{
  "n_layer": 13,
  "n_kv_head": 1,
  "d_mlp": 576,
  "activation": "swiglu",
  "norm": "rmsnorm",
  "positions": "rope",
  "rope_base": 10000.0,
  "rope_fraction": 1.0,
  "qk_norm": true,
  "bias": "none",
  "parallel_block": false,
  "init_std_o": 0.0069,
  "optimizer": "soap_variant",
  "beta1": 0.95,
  "lr_head": 0.00567
}
Each number is 500 + 25 x the weight over its row's rms, rounded and kept within 0 to 999. Layers, rows and columns count from 0. Numbers have three digits each. The size before them is the row's rms in percent of the matrix's.

# layer 8 MLP up, 576x256, rms 0.234, rows 272-343, columns 0-63
105:527438516504515468541503519493556483538494461521526540483522514470487482512520498520495499528493517475489532565522493506479481485488520514499498455511489534463471483470481514539486552477513530
097:510500494480523507508507485481502481492499504506505486575540540490491501522522502467444508510539475501457486496494497477517482493484457551497501504522460513471507532475528516497491442530521515
103:508504519487480494495485521485495521498519490540535483537486523493516486519477566481530509472546517517488489531495530519508499490453457500466476528475508505471527516493497458505505456534470469
100:498484505512473540478472469481501541512475510489481517519456524509479472499499465492415488484462488489552450462466467551517494525466486498502489493500477494469473457468503493527521544482487513
099:490484516513522491466504511507522455523481500544544508505532500497513534494515481477555541492488507485455520523510508514487572481490444567511488500475495488510460513478438531496532492516468485
096:485456482534520484456476509518489531450481500465502481490503501509544492548484461533517487469448507466523531542536517463524496500459469479484498493502539484499526545482524507529517476519521493
094:476492490451487506448467494498525501483466523455503517520452520463474535492477502481523489497479494532484515446488503506492488502523485516523520545534475508509516519535488575507474545494484513
100:510497526548505497513480550431454495508534575484521512487489491518464518462544463503477497497517513518465490483549501498487464492469527498528489488530439489484495505501533499514504513520538487
099:497466538506449498525439519469513489516488535478505492458519485525493530514484514485467505491462452448507512499548496556502511441521505524478538531475561470492489541468487492490492487516517494
105:516492512530499498541522498492486497458505504522483525498503527493529497543512498527495454453487494471475476489533507508541497458469510491523494525511509495544441527507476507543538485467544491
094:494493487519469502482540454505557508530483526495497484541483546482516493469525490487499473489513539509519510518513508534513495562541521485455502528534479501525453504471493498502530495481513510
103:481493513548489479465496449498477480530500508511483511500494510511535471483501552473483483496485523490503527521499495519509530476517510488480523496490503489543458476513466509520540509519526490
106:503496491513474511533486468490516450507528497447469477476474477471466468492497477510512492485513523480494506510519496409448463475538497485436503494485529508483467477499529519502486470467531508
105:515500521485498509479500460510474503483500557471483505501533505518478488492460499553536502503514493472499505525515513472432534519522462496456500532567495513486529553490435488512514503528467474
102:472506508546474496461524470443482532486452496512541498457511490483506551516509487511501494545472482499548505504509515446536519507515506525522441536539536474482495489476505468512525506495508466
091:527531510485483513524463509516484486505498472513511521522444507529466525491500490512476496474497546515546505507524537503486506496552514510463488527478523494521464499525500484506513489494488529
095:516482508474573495470474495472474494515532536501468520509469499472543498437474504480492458499470534520504524488524513523481477500459487512446508477459469507491503534432503478499525521477469487
096:493527497516539515505484569505516504495499478487509492482464482534494534499501559470517525517474469506511505526525468529523515467456532486548480540538499457503486542486536512527468466480500503
101:513546520527485556517469558520512509492468518449550523524488517512492499526500476480460494461486532504540502503517502453500523522545513535477509462492484468531528487468454512507480499481498490
108:506479515493478504516490510487481541516498502469504502533506493501485477547515478497525509515474520525536494470507517492499511480480518501514496475510508556483522495458496493517492514551548495
101:513480533514465483482511514484478502493481472521460495476475514521470516532526495528496505499513532515477498533492468532503473506488524432473548467541542441528522493493489455530476506483500469
091:560466498517534490448472503462519512515507501472489484517475514523520488502487486517494455543559472504522500486474481478474463489501521502461466491552523553475514501509477511510462543519523508
089:492491457451552478528453499486522498470476476522505490499493512463536534502490517502505489566443501517439496516517513494473505509492487532473496510523513541502515514512514513548514485489492544
105:516475511489543452522509528524495495467517508509548506461523458486454505480558520403487523496492499489516490475492529492451482476531489507531450497523513486486488535515498500501504539516454515
099:499513513527480468544473501485518506529506531512510524539513500507524453524499473490514507477503509477450523488471490480518432509509470516496535494531519485477507492465508503484518478476494486
101:515493466444467473454526472497482516525502478459499490485478473487479480505473476464473508484503518485516538502478469524520496500528507497457578483499521504508496514490534554499516482496523505
095:518504455486492528515511481497539521481488496512529512498528449466477508505488502515499480543507507502504484520487515528541519494492494460506456529528480502507488504477466494524508485470476514
106:481489482512504494564510536504483476523522519501557510510505476506523493462501471490463448497505526491515536507495485507524537512500482520517435539506513510485542515508510493491460506492496517
098:477464501482563463495493486519466505478480496507501508488486537475485457511496527507501502491445480517500467511513484519488476478466515478512566501536498508530485543532542472518511489496517496
100:520515506541509499517487456518477522529479497475456534504511510516505482507510520477508444459526529472486479499476479458505420492521488463454513480491463491484518479481477490511499508481474491
102:448473492472511524500472499493505533471521482474510484510452514476490522515524516524505502506492540522524419466530509514505520504493471510482439475526508501465517505479469475490488482530506544
107:511514503491487491491510470437534481460468503532527479527526501485448502541501502483555484545524486507514516549469502469493501507491497531495483527507497483564489486487503485519534499514466491
101:510501509514498511510503497500490530472517509495481521508474526528426511486512525564518516511445493491515444469505493483534518498530543501488512551497481521520442478501552449513536495495511525
096:519530472536505506511521508508512502525504482479483501480493493501514479508488489530552473430523517481542482498489460466485486499501469488506485525488504519465515515543479534494506496452528564
102:530498476481508528480495501469466494500531483460471458521517466519494467494531504525502494533489486523467526487561500496474486556524441519534500519514520512459486500547465494503551499497517463
101:488508533485483529428466469491521485508506528504459461475493486542501501538478518505526543489538508479527554523487494508499540532482469502490500532505478511534471502519451536502493489501509514
099:495494554475510473445468508539488513498518512495518484495564490510483505542495542492487490477501501471483531529476526461535501505515531455489485455491504521541534509541506480494509506459488504
091:476501477492476493539483462446501505473495472505512522501479486549464485450541452488455511485518531511486505487514487491467481552481440535500514516504506508494532455516486554503463489478515484
094:518465550493477453488477512481459489544515490510530481436527492462497525540516490501463511439510540464501501506444538487539510490499506500510500500508434475500470457538534490499507495476487484
103:504476526470506541505556537482511494539501471525505478491496495501455450487499539522524520499501471521523514507522537508504525449529547520445549497440491475510496529454482515516489508499531511
100:488527497469488511513487502499497473523472527494515495537511484493490524475501507495520455541480501524515475583505459499488522511508498517463460484500522472478485513521513459496521470469528463
107:449530487488493486499520552522502457478528511518486498489511499505477559523495508498495479513488505490475500494506500491498449488517524502515484482569526498505510513471493469515494514491498503
100:474517499461511489507506435495476520488484472513511513513553503515514498489529524479511491508502496489483487492502537550499496526519502471537556522550497469525463519458477529484512509483509504
093:506518515487480461473488527487519511483481514515552477526490502503503450500497484506498466498526556477516481490486519485500502461513505515517512496469532502507515555521477496489513461490542480
100:517515504474485492504508477517464519496499502504536477536515481545491493492513496512502532539506500518498511517536492499540538408503501505496506473490499495503509502462507467522503465527467504
097:530499481496512505524498429443471491467476516477488477516447472528468511487470521516500479514544514493480492528535507478477529502519512496475487466486516461477478492494451532503515488513506530
104:497490517523488546528502484520511500476548524526528439524451481507516532481510494485494456523468493526490513500527477491513501469540513505480529432521478486486487528524480531501582520493480468
098:457513504499506479478486447488486489477478491527522493524500480499484486483466468482470496517513517482494497551490482500480476478502553497504522528492467490489467516529494526511498510495539544
102:466460438497503528521510492473514527498491469509477497495475491443498498520495516474507507547509516481504487460522453471551461508503481505486473512497552462498509494443523529501507481499527488
090:518432463509500465482508451519499471525520492481492508507494521540492513484476485501490505543549496504460528479452516507471476502481524514507469464521515460486537514508509505497520527523506497
108:543530445472500472532498511487520453497525506437493522528514527544500504513535501536502462505487485502492539480473516477498483466459454463531492485499443506497498502492489504495544508507496505
100:499525466470489466476495458503480460546491470493473502529534507476492451483513506455551444474502495482495461468517491482495508524512497499527507487490541456505514499487475526526492497528476522
094:490511501527478491503503508498495490502528495458489495499501518507526531532477486517490481486494483502513470477467489441500500537496568487493554500499495483495540513500450519491471528481515492
089:492466545500543494468497509507480539486446519481539484509528498478503519473517483521467491499510507518506464494472509469507510530479512539530459544523460505497476523509547522469480508525535489
100:512457451478492482503504463501457502499518516511472458465493533512500501514516461522508505500482496507514486464514520494506493522486522526545513490507548436515513528500527459544478467493488498
101:475517519503493501545538547495483522524489502476503429480499555523477533517476518482478504511528490514451476511486484500497489515519500549514471501522526497497530512452480469531528486503473498
101:509523493497529494492553482495503485520438501535532520490482511508451510504474484479503490467496524526495511470518463480519503510547546528502475462544455484462532526492482476524504471536500469
100:501491512469457484510543501490532518549500502471484520466509516478460481527515465472493426499445444469510521511479477485486479503480501484470484519479426492496548503486550479476505559507527489
097:457478481476515533500523514504517494507541490510482496536473523541506498504489474525525476503479555499478515508480517498461512473465505487507473482512497470486525514507512568557464523498496480
100:464504488529505505489515532478482505539484463474502511529476505524493471495529486487486485503499460512516475486498485482489508498464533507533514530484514503477505500490526474541548524547513488
095:505520487486513465558520535524495525508520442509471482477523485488491521453551508513486556493494495481499457494524461493528502488521516482545504469513529513494491476482498509478498485478541449
103:489494501478531501503456500544526473517521519520531514518531495457533545472511524463499540525551494515492507466494515465502438522516521514517518510474496509450477456493478502544469495521486491
106:508496474482501527479538503495481494488511513492490475527478501520466519508498483461483502513552473464484472491443450491473508475495481513466495504495446542452488444499499484495510511485491492
097:514520519510498505526497471457518509466522507568499518511419515509476515504512524433474488513530511496537470505514524470520502486540446531454499488524509504505500494470494531468508513508506445
106:506521526535477512532504478482537490489520496533493528476481462513487473502511538508519509466537534571520500505493514511474497507488478505465492496532555523506519522518516530515529490476515487
105:510512493485499487490529536485499505458536493506505487509499492551522528501486484464524485479480513521469481461510527524529502494482515519469511527483516505491492483463489484517484541491546545
098:492497496516548486501549471492517486482495492496509468522453484523507514469499520519505556455511517490528471534501520453533492444521519524468460495475527472502502449534515497519492492482550508
110:533474486492504513512492489518551506470508549432518509470526493499451469487476520532552507512490474489485454515513478534519529513480507502475526505481523466532546500506504474531510441475505480
098:481502501468459489457483554488493521535492423506506484513511459526497455516509507534477505502512471512480474512522548446531501508454533477519505501482429478456527469528506534547522468491498475
100:505543500516444526495488500481505525491518472548499542491492484500460494491518490498464526525492470543492531498530521492464486474464524488483463470496519468499515473456529483450449521504499465
100:512461490500535537498529490529468523488509475490487498521523531504528527524539508507520536528498531495453471509485511477477505518515502495466507457473519502532459506479548489459508538532473499
103:509493496518529503535506512504529516502536518476486493482511493473474474489492491480544544501541492509514502513508574517490521539485458486528482508478485514461532529519539477464507498528475460
# layer 8 MLP down (transposed), 576x256, rms 0.221, rows 272-342, columns 0-63
104:487495486532492483482535475503491475514527511558495505467513494466498538498519472524454467501529491486501494421519508465541530468489512431544496465516444502438502530528508502472517500514505497
100:488470521479527511514538504499508513461523545499544501501485512468505518464531440443482494486496542476478511492467492464520487483495527519476505489525467520505507484509516509510492527518529527
105:478513516511515459529514483554483474466497494503472541499485514501492516536477502489523489511496512490518502506453452460527492475504476459537490445502474487493498490459527509493491563486516530
104:477486507441520523524478468522484491478498521496450536512478546509478457468495449482503542537500492516487475492515497463548534510489492535511520478502477516510497527524503494476513515499490485
107:469459503486537527476491489499491494496478494478517498512523498515474504529565512526487482485496511472478491504498522486565545480466478503479497498522523500538510518477465489457499494457462491
097:499490464513475483473501491455452509495499547485482488484506484492505539483478506488495466513515543532481468484457470493532545461540512503522447539507487477522545518526534475505513489438481515
099:490501500505512469525520466526493497484501464492545523520493499482509556466473496529497497506521501545523493517539551522536475477473465543501520513505514478498508531487503470512495515509472510
100:444527521510525503495503547521471500532522496466527494513536492513467506482547495485528502551505506528528468524561484431468504495470470493515516452497452483477487479459531506511509523455522506
103:465541506471502503495494505493467466485513518500477453463498493481484519506512499543483487507525535480548493513521508511503526479470457507536494481498481525499500484469528494541503500515516575
102:501494509556490521506521463488500483484519466531528484506523498487509543518529493527465481516496505491499497509472480494491555527495499453511490515499511484493505505454462515583548514503504527
095:473515497512514503498511545518571470496568491509516526495453462475477511549490496495513543487490488439487516497520496493480494561510447519524500510498492509462460521512528487525534460538465490
096:446521527481557537521523509479493516518512500470465538522512470486476512514520505478509491474501534479526534453468480507508467498463509493497488485498553483504531505547498481511482460473481486
097:516469488466487532537484479489536450466533480465491501496497512532523507506505507543522544490500477495450528535483469498510490508491465531519518454518461502491514474530503478504506514521526522
100:549489502442463506470491519524495481446453538514515528484514503489470519475452520430529527486503454505496498479485526495515522524531533472504502483514477483501507528524539511502499496508474495
103:537494477502464495508501515537496486516508541529476480519524492502524563522502517568492535543491498525481489517504530509513495497494479523505506487545517471447462514468496464532480506517488520
092:430518507515496505446512485544507497513536500471549497508482489511506546500483491525498501532513505507493471490524493502487482497527497571511475534513507490480492491491509554484519485462484544
085:452489453524505445522496529512501514498530478501482447501491505533521520488530523520494486517458435509493509531519495477506478509506488533533513478470496499500568546527480464529508513496511494
093:531480513535512546558490527451545515547505535484511564530453511494533512512513488514507507497505478488540521461516503526521509514486516517544514438506492504490447524502488483515493529463491479
101:504521502489543490570473458456532499498512512490461510504508512503503450517518496484503524540494485456503505502523466516486505521509480538505538496524527445472508530545527521531498538485469522
105:511497456500537491502480487519544525497514465465506526484465521483523505510479537515545487483500514545541503513473487491498471489531480537484518464445473528481463461489507551491466515546484510
102:502498478519510472528500486490444543542486457486504488520455455533551532514520530508505462523532529520493507524503504518518536443513505483489533530481474469489527502506459505497517553498514514
100:506493502503518501507492460496482490519482480498548548501544493488495452472500475530533472507495522497469495453467492511517448505549442488530490471491501499458508508476520515492453516539489492
091:517508498501519462510488516519522497494503488535472487474538505524493512514501452526493527495521446497492508516507508465491498508485522488505481502506490494533484491545505498455483508507458520
097:491473500503530483489482553504515549507485525502498488518476489471491491523547522517496479503507507481471528521490493524482512538487523500515533510481541501448478482519517481500483446457488488
099:473469541522475451496526483497465456495542488519508491463496494484472515562488467468481524507452485497472503456497536544454499522524500475494467500522424503486520523536513496487477525466464545
103:496519476538495498501495464510524527473537467483481555489487530530512477520538508439514499459484497509519487514493499466521485488554538512548531491492500520513534521491482508448501519483462536
095:519460494483502489466550498528441486510502483511544473477515514478489522505495483468523476500514521495506493481486539472503500485516466518482525478495470473507517506497518508523525465462507518
101:486512477531507492499502512502519480563497476490534531499523495514502496460511529527476473478519452501492454485475436520510469534514490526477510497510460470503487472473524501489498528550519535
099:470503492499563475520491490483511514479459496516492516479483489536555496497460512522477518499506492537548504466487520543497476486552500488553502460491475497543466493546506500496460495458515500
097:501495475480498469485507537477463501491508493498466495467474478523521496484482484477476483509498506480525487462508441481513505423516474473480485510492504495526521467508516457531489474539458489
101:481478515531493491465500458539534517526487547495506505494479502468505528472493515515530519523465502497493513480503489530491524484488499510523496489496495511468513523474471515480529502507476489
107:521476479485475518449528459530525506508482490512508497499493502524474501532507522508510496484489539509505550500487486455485496526520503530475484534527470522512519494502501494494480494512466523
101:458531494521491504469479452504508477520554475518552516485488528495504467459505491523512510519576463487485520506497528461513480474513488472517536494498512544494537495496531455559494467474484490
102:512485485507483505520502532550521536476470521477506500495492495466489480479502514516563491504480472505531476495510495478504467507482544492506439521484477522462501468514477516458495520492477522
104:492492499511486499473486504533501548523510523488502511504521570533506514478507492519522517508464460552464558500527523487481520535501517488478453527501529491470498526523517531531497497475494480
106:522500456479522503436491464490523488484541454512472476496507517550448476493483519520493526509473493493495508500510540488448484528480530475494512504528499490487498483502494487467509497514470484
100:530491506478504475495464546532502496534528462472475467525501473495496547518502488526505521533505544521496515565451517494498489518492465536505476516528525498501522502490498517541493492495450503
099:471469516509528513494477459495507472469526507533506479508505496537468547484515507506483539502550551490468496526478520478558469513484458532541537531497460485450493531523472574467527495517497481
095:490519497499498488498519472467455463462505475491506485518500477532491480479497507532463512541540515502501524566509495520518526505470542535475501469492523491505473479524521465471496466496528532
109:512507480473478477517536502458496512502493502516456461509526520488468468475540494534565480483488484531494487501463522540479540528527473560491560510491549524484531495518494524496493489559476487
099:535482561460517484502497514484474505520536520485453508488493481526511499474510525481522490524485502505541494512530465480484508499520510504512511516512544486452481563504497474534494519508551495
104:501500491481494544487499456484498498520520517467486559542498534498511507488482483488474554466455493487513509528500493479505549481522485499499519492491522518494503523522477501521475501552491528
094:467497477485467459437488513497497486519489534474491481477480480509507481469486500500530514495536498504530493509491494487511509533480498532509531480486471554537483512520507521494464501491532515
093:502519504456494482492503456498501484527474490518539492489515482517507458535524505511473510526498508458463443506456538456480501479522525473503538492502536490452527509497483465487501470485505511
104:542528508512492516510490438458506507464512509500516550470485474500485522526526520503506542554480473489521501514507503470487494520485539514494495529527489465502483477511520473504502527468498529
096:533531525498540556501488475466531444525493540509492491525512456490483528480546457501470487495516515455482446491486526486460475477472449496499479472479542527508504462528495503479480511487464488
103:500541547490515517510513533478503434509511514498550510459469484488524503485517509502518480460501531460505513509493483502519476508496461463507517499520493472499518509513530491524511455461489522
099:556474501469497475511471457533521518542512532520495478504530483455512482501522493472507453468515511508490530496525521486496512502503513469525466484538458531525504501466490475532498540472518480
104:511456544472511483478542512516504509516518524514525479542532522508475500490499512536461524487499492494492482507490525496527508490479546480491507510472511507537490492484495487488517469493505495
095:500529525534532525519535484482506504480468514501524515516540496526509508503513484536493542480468510503516497508519469458521518499446530520536524516528506478518462487473520504471506486541509486
102:550522468468499462536532503484483474477496465548530511486546463485479517525508467503499532510505466525520491507499513519487466510463456503509521535464505522475426525475508493479484479525512511
101:532429497536478486503493470502512436487515492485477538497537484498497491521514475524494502493453481491487530551507493506490510522520572522525491501527514513476497508497510484458498519483546467
097:450522502475458522514513538484487503478485531462465527517508467484478498474473496500509517500519467476499491504542522473518515512480519505509501480499513493475514498476497506455525479475527470
095:498469495500475509493501485539503473482545515521545518524507479503523487490443504518492481521483476533519502543512493561514541488476510480501479503506446479485520569478540479520496527490504516
103:467473477466510520478480487459527481537506488453509496483517514503489481472532526487521498525467470518488482484518479467512502485510449511519487514531474476485500470502496499517508517498517453
103:525515523503532500521513502518464501474494523509443545482519476514507473469486563509481527500537430481417440519516519463537486488488502486516496515483507485549490508506534504560506478491517537
102:430489478503501490518513500512481503474482467497421521581526486512526510500461508505499539497506525553477527516532456482505497508502486502497526455525515493523534447473513527497507499495518514
101:480501501501499491507523517469486506501487503513488553520505520532479509468493523552501488506528473525510512529508454504470509518504502491494497472491541447506489439528464517512488523520528516
096:475489500484490487507452509496458522494464440507488482486493523512525503517502509478495523538511539479505491500441480467464476535529543538458520519504525521520501506487501481493473540472523468
102:527498530467500488510467500502474499482502493469486472463489529457482471485515481466496499454524470496509504516471494494504484502493531498507482503535471502522493493555448504465519473489459538
092:499489485464455527522494512479493473492502510474516486519479522474503504504550483521468514522455500506504494471490484503483453481502493518491516478556491539536503534517525523504526499484511504
101:486483525456503502485519524475501506507496577519509478528521491489470514500501500523496519486527532504508465502499454500485531494551501492501540479528433520493536498509505520522502496476488514
093:477509549456489519520470523511479528505468527511518450530480502494524469480495528522494548494521473469471529470483474512545483477476455521492525510546499497534499500505565495500472524504550499
097:490490518509500492509525500467479488503488518503513516501504537509520517488472502510529464517516496536534549436471503529497504465456482500484490505516474522478498505501485508493500522500459509
102:490504488486473523533513532498441484505494461521486467436503516485489514491485482527482531484505534490484466473527477481491449494472475513473536507480508497509465486481493449526498468554468473
103:504553506502546497542507534487466471529468521526514537506476484501512508505542507516500463515480492505505522462508542510458476459507507484498526494496477515498508481549472480505499487466519477
099:463495507542501499492529514484510492517513533524443489510550481531546520531494477484495482454529535496542508535537501470485521488467520473479514481503481486496512495502485516485450509481481521
087:487562495498524488502510480541486477491488551465522514507504482519484523511467471524544461551524452504472534496496481507540525573505461481488496494466497474492537513505502518475490492471507499
104:523501492502461543470471531471463470511499494536525505460527473505517520493505470513488490510548495470521492498530487454482473487503468515506502489500477479432482479530496458539493481520496507
099:518499478510520533474478495501484462507495480531485559473480539495509499492503533530542537512490495473449535504484439504506524505524506466446486536498538481482509488465442521532467512500523524
101:478500474480474516505490491517480486494529505477473534527526503482521496534531485479536482506540492494487502498518540513503494510522481508508541514462499486474524508478504501499550513496493524
# layer 8 MLP gate, 576x256, rms 0.222, rows 273-343, columns 0-63
097:486456517513495511496471474508554498488531492486515511514480534524505520510477513512530526521516503455520495502525492510515458513532512489461504441488543479528534504518554543461493464526481522
101:477500471520511514507509533512499493493504511448470461476511526490503506513468489549552487526481513473483516442525499504482520538495470460480527477518498470496470459486519510516506444513493471
100:541433535501532523497478464506523441528485516458520503525506525483474521486478502470501503537493525510461522512506529545545485491466524537501493507466489493504527494507544491517508498504521517
092:461513514510498489532429461477538514552471476488491493521526482469527484518514516475478483527541524559501527460468510522524451503480514507487525526491496504449526498464513526473495544493512497
097:492562469483474487524504533490516501531516482479479505527448526542507460486480449527489497519484477485518488519490484480524484481472498507509469473524511487502493534500485489474501462495426513
095:525516531476475500484500477544461531486495531493504476488510501515509524452495532495526561497497502510506521467507521522493525479527485528487487498471505478511429504461527481478555468508461513
100:549465462476535499502503521484487510498530471517508500532557484542521526486479481522494509494481562474492519512469488528514535514495463497503491490506493505512488481469471522470450516490479500
100:492512496492463505500518470492475505503513526513516516530538499543525513452488441508464516481538529469470517494487520512504516488515515524454534464499445485482556542513504499478497508526535536
108:497474470497519518501501562453530469464518497512540502506512492468466454485519490515501501489522525499477499463464520474460484522523542523499485503541532503527507491444511473516472515520491458
101:551577445474453533491513496490525482498465517502489463482515500475517523485540517452504471489487533512527456468497477512469489548520468489507499488458485506513499511495488488499528503473537434
097:520487497519495505506498521535542464504471538531481536541473520479461495475537462482513520478497523498528496541484538519548539496543498483475522473482528511513524461477478482500512522511487466
111:486525581553500473511523512494504509527449483480522499469485465507536477490462459516512503532529492506530491455505507541480493522517488488476526506497495479483477510479526534474475482491498524
100:515541504506519500524491489486532506526491485474539515504517516566519489477463478504513498465467487461524493513489458542488493490476496500497501494519468480519480514493468500479488449532490493
104:505528493453547551494498478533527558491519466513478506484545517525500522513516507506487571533487542494517488537524503476468491480500517488485523504513465472490476464533499492505493499483519485
095:491485448496490462465492519515518440461515497465509522525524507546503514499501519489511464492513527493530489508549501437480495496547505509514512505524518460528469518522501496518520476519465513
095:529513492495534536473505528442472519488475553470478517545496514523528529514495512507477432506473491500477493496478502512482502497489501501529518520490528514571527534459518519515459496497520467
093:565535491541503527557477524495523515496520503493560544513491501527482531508497505492485502514478530473512553492519514553503467487501465486529525507557475520519436532486529539473494474548515467
099:516512546530525494488451493513488515501487489463503498483479466501515479529456563452499512453466519514511480500510518520486518494495475493470459469500460475492499531485453516494480490508522505
112:476476501529511532472511475504482518522548490464502489497567493508475457459490490505553500498527528513495512492512503575536481499535483505517482464499497533511489513492539520522489498489498529
103:501529492545479535509495485439505471489538481501469466483511509516496522534512457541495520524504501470502509498504484480520512538519516499478569518548496507474471491497529481497499478501490531
094:502522528496507492460549524518489478494506509499456498508488484565538532495477513470512483476551556503453539491504484507502531471502526508460455503516520464502501490523479515498501521510526512
094:562494482522472492487538477514494516519487526501505460475511529538503473509507489530464516494550511481541532472490462460502536477467503471498481524439510503505490471485461506492472508446507500
100:501521546501506530491474502537508525512513510480493497493492535490526511494461509539485515499470514495538506466482458486499507459531469468506493478512517475502527498506476494535494532524503485
098:501526505485513461476485519460511504458499543517543511483489494543520498514489510518523525473481529529533507503469492443519507502449535486512519467494484479519533532491528465511489516501529455
104:495508474503483499499506480509534520478508516494516500499481500520538550513430503535470505478514532478520507491468521515513511502550521484514507499506487485511553484502519512488494542496515479
098:574460506554512485495539510487485508481476559488501484499505483509487526487497501547539455489490518496492502443455484507498517486479502487466460496506520492541525492540492493528511522412503509
101:515541512486503510532500506512484499488495527469470501488498529534507475465482487481518548509430529495452484502498507523544504477495474530529494471499447506496494479503497501474573538513527523
100:485496459485490503500480503483507469534492458502514474496494496496491529515542499508537452481498498500530487449542440478447477533522477540461477505513538507523521479454479500504500508466502490
099:511521490496526482503503516492483560476488491473522468516494519496439506471468491523531476508498484528480479513467496503509517440494518481470473484540467495505515510477498506541502515489525492
101:464522489511548495509508500495495473479493492542479480472519509479478484523492484538490496532496497495503495493496496498508511467524471504546473493496533501500514488529480499480501459496526494
101:516502511498467472493461518471482502517509473501514430477497514469573466497502465514484515481513480529543484485483525481487482520505520489531534497515550542479475479534485522495526558506506461
098:523504553494525515503447486529453501464523525523456470538515506497515509482485502473539499497489482504500505485463502483548505458490493486484449523497511485522484503522483512517531494460535501
088:452518491530518516484439489511474513499495464530483513479472533520481462523523470520457467522540492496491505522494520457472479501518511510489507487531476454502483510491554512514539490542480465
103:506534469501526448541508500481519536484476509465487456512459516475499476505510506537493505548508513495501483469534507531489517502471493501490479491498515503526466476529488511467558480494478499
101:522517474503477487500482474535496509464499519500530513464530473542483516483480507472504483497531540483548544486493505483441477509483517494459509520532501502515507498498524481523531519539503520
105:528477464501456512494500510536505494502471472524487520466538428484478529503523492462515515488500507498541466422527513531511491485558480502511520521502542508490492560493491466479504495519524490
094:534534500508512478541514526554539441510478521501511445472530479514485535494479497542466485503471510488519494521510497511561507546511481512506499524523459528513455494500513537494553516528510491
095:482509486485565490475493521460462502485476436432544478517455492508555480495491514524537538471513504522491492493529511477490560533526501508488493493491474512519502539512482479479481527486522502
104:505499498459517464506498452486466550510513495523472494489498533459519509500461456472533486522494466527455509536495475502520501479504501534509506496528496525492472501545506512487505514502486469
105:456486493548523516486529525529558485539496484538519532489528501533519464486497506444515517505471507495523491483475485491496530531539508518486481489488549508509465484465515474535502570512533474
099:468515493486494513455487526507528481508543525530472570533513502533519491545525435489459507517531515486498485462520488520480514478479493498492535532449474452510501464519483471498534515508464464
103:482501522539487506502482513462512571526457446526474471476479508528463470515507498509507543495500470472513477493508511486484525515470506496540511462471496504508519459493526497542495490490498496
090:490521528484480473482479463472519509474512520521466504454488526498489471495507474488492515486515491483536530481457477500502547443522521501471515494491536480499521479491499487513489483508521480
101:497479490502561509501490482543478505472449538505465478478529459438489504492500510496510459514463484510475461542546507503501482492485471510509488504544495488519513463489508547538478520468539526
100:478535493530512517490494515507561489510488481512530488482545500501517506493530485528522450493465529532562554483456482514506508434490451483511503481488486499495502482481538534498507494482474502
100:487472489486522507511511453497508513511504496461495501525472504507489513518491470518520489482468560478483469533479469507501513468502475496524498510554503496521523495518470508486519487481467495
101:539514532493510475490496458495509507517552481489484501511504527492537472523481532528528525503478502516516504494516555523545519480524512513484447534465528499483515504484486510485450487478511446
105:518453529484546490506473534522542506483497491534500500554520524501505486536540518538516527492512477506518480567519503533515555549505460474513491525514488536471487461506460473499526517473530492
097:499548526493465547525520523460445489469464473446523500512511459467575523524476457507503511506483547496490526482506514477452531546498523510483502526441492535501491533486486516479513483526510482
108:465508530510457444514512526529540524525447487504491488503510548502523549561528513500496516495458485496454549508506457529502531533520495469505494506508478483500494469489487531523474498475497511
103:525525500477511489502491479496477457491522531526521497471548533495539486488516493472467497545520452470499528501567501503528512461476469524518472503450468500475459472442430487483507522526468451
097:525483534473471490498467482509547485493507484505459586560553497496529493497450487504545516490515520531490506510470518485484492489472488501493513476468506520543512527522509533513495491483503484
092:483489523525497524451489583526447537473513472539551467501533479547533478468513511501449552511508510530563505473464524484514542492467463491487506503560481505493518565508494475461479525509495447
106:465436481469521501486506466492543498560527482524491491495507501513507517513491563513503456513503530473533534517465479497490501460481526493510524492509514470497522531503509487533527533529527475
095:534511546513509513472477518483525471517516526485467509475503501446471545490452541519458467475517512505463515455485524510510541473503492496559476495506496483508531492521557512562481502500511469
102:473506472511479512511492475552584488508517481486467504523506498485490532522516543521551504491505506498536499487498510506469542519463458534557528533513486519532509463530493489520512542476505482
099:499486497502543509480489514485510520473516504520520479486504485507489485481524513434518484548507491488528526460542514513514513491476537483527480500476466494519452488505522523470497482538488501
099:549500497484515482458499478507517529476532514451505498511477505477522500528511492494466561502568455497532461477531478516493512448547492517515516481518492508482498506476502497482537480486503533
109:504459546502474485473491505462526469486466514524475510533550510526526463490525494498494452491474485472522454508486507511485520492495505471518469515482515510528532529511530517500535436547511515
095:501479508488478479534500518542562517493501523503491493473484507501493461499516537512487523486476494552529486516507487471471473524515515482524498496507482548517460477490517518493484485462501474
106:497535505480509485549484491471476512495515481518466525517497455498498483513548512487492505504489541471530511511522491489514500519522546461489474510466479509530504475492524518557456494443545529
104:485535509514541492524488478454517521489510505503527507478496486569509483500521484498507482464488492510457522504522521519483499450520509476511495470530499481523463522486464485520508493459523484
097:510493508472561503492493542482495484508528486508535477490539493482516470448522502532484504507538494469442511466521480497500504491470499499496486563472516506470513472530484500531490523502532510
101:503573470487485500540452507529555466501492522537474493525494498471532479530499515497510467533480485550543505478502536466483511440518523477525508493469511497515503505495481458495490504512465488
098:550508467493544513486559490476474495531560522524494480544547485492481505493488538516520511459458505539510505518527535550501503493510515503480496498446531541503469522493474507556483516537514484
095:506507513475456518500474514550519519490518479503530479490522509467515472486518499467481434511479499482478501509490506521545497496533488532532495518498495519524529513548492461466540463473482488
106:510493509480472480533495499505540469494484507465501514504506524504506518488469529546510522497474465441528468536500486479521511536458498507500537468496453495499519500517499508525502474471541477
098:501526506486490532519487504462527502519502402548465530541509451532507481480513492483504529476445509495503523499524509462496514510506577500516525511494474497514506490484459486489539472484510472
099:526544500506506467541496482505514515480495501509484497508510512537512505469531548519504534466479488497494551503517510522463500501505506470493485505511495524500482500497490519467474464517508473
101:494466525482476517475502487490501484512508454484497508486476494520471471463519512461478478498506487498522470504510464499491497494577517516529502503453527529519472511512466504503519473524529501
097:502532457484475473492515483471499514485540518502473534497505482519516488490455489518502511470470508527484479509475533506504554504487517480521503459505493578527548543499509510450500526536513487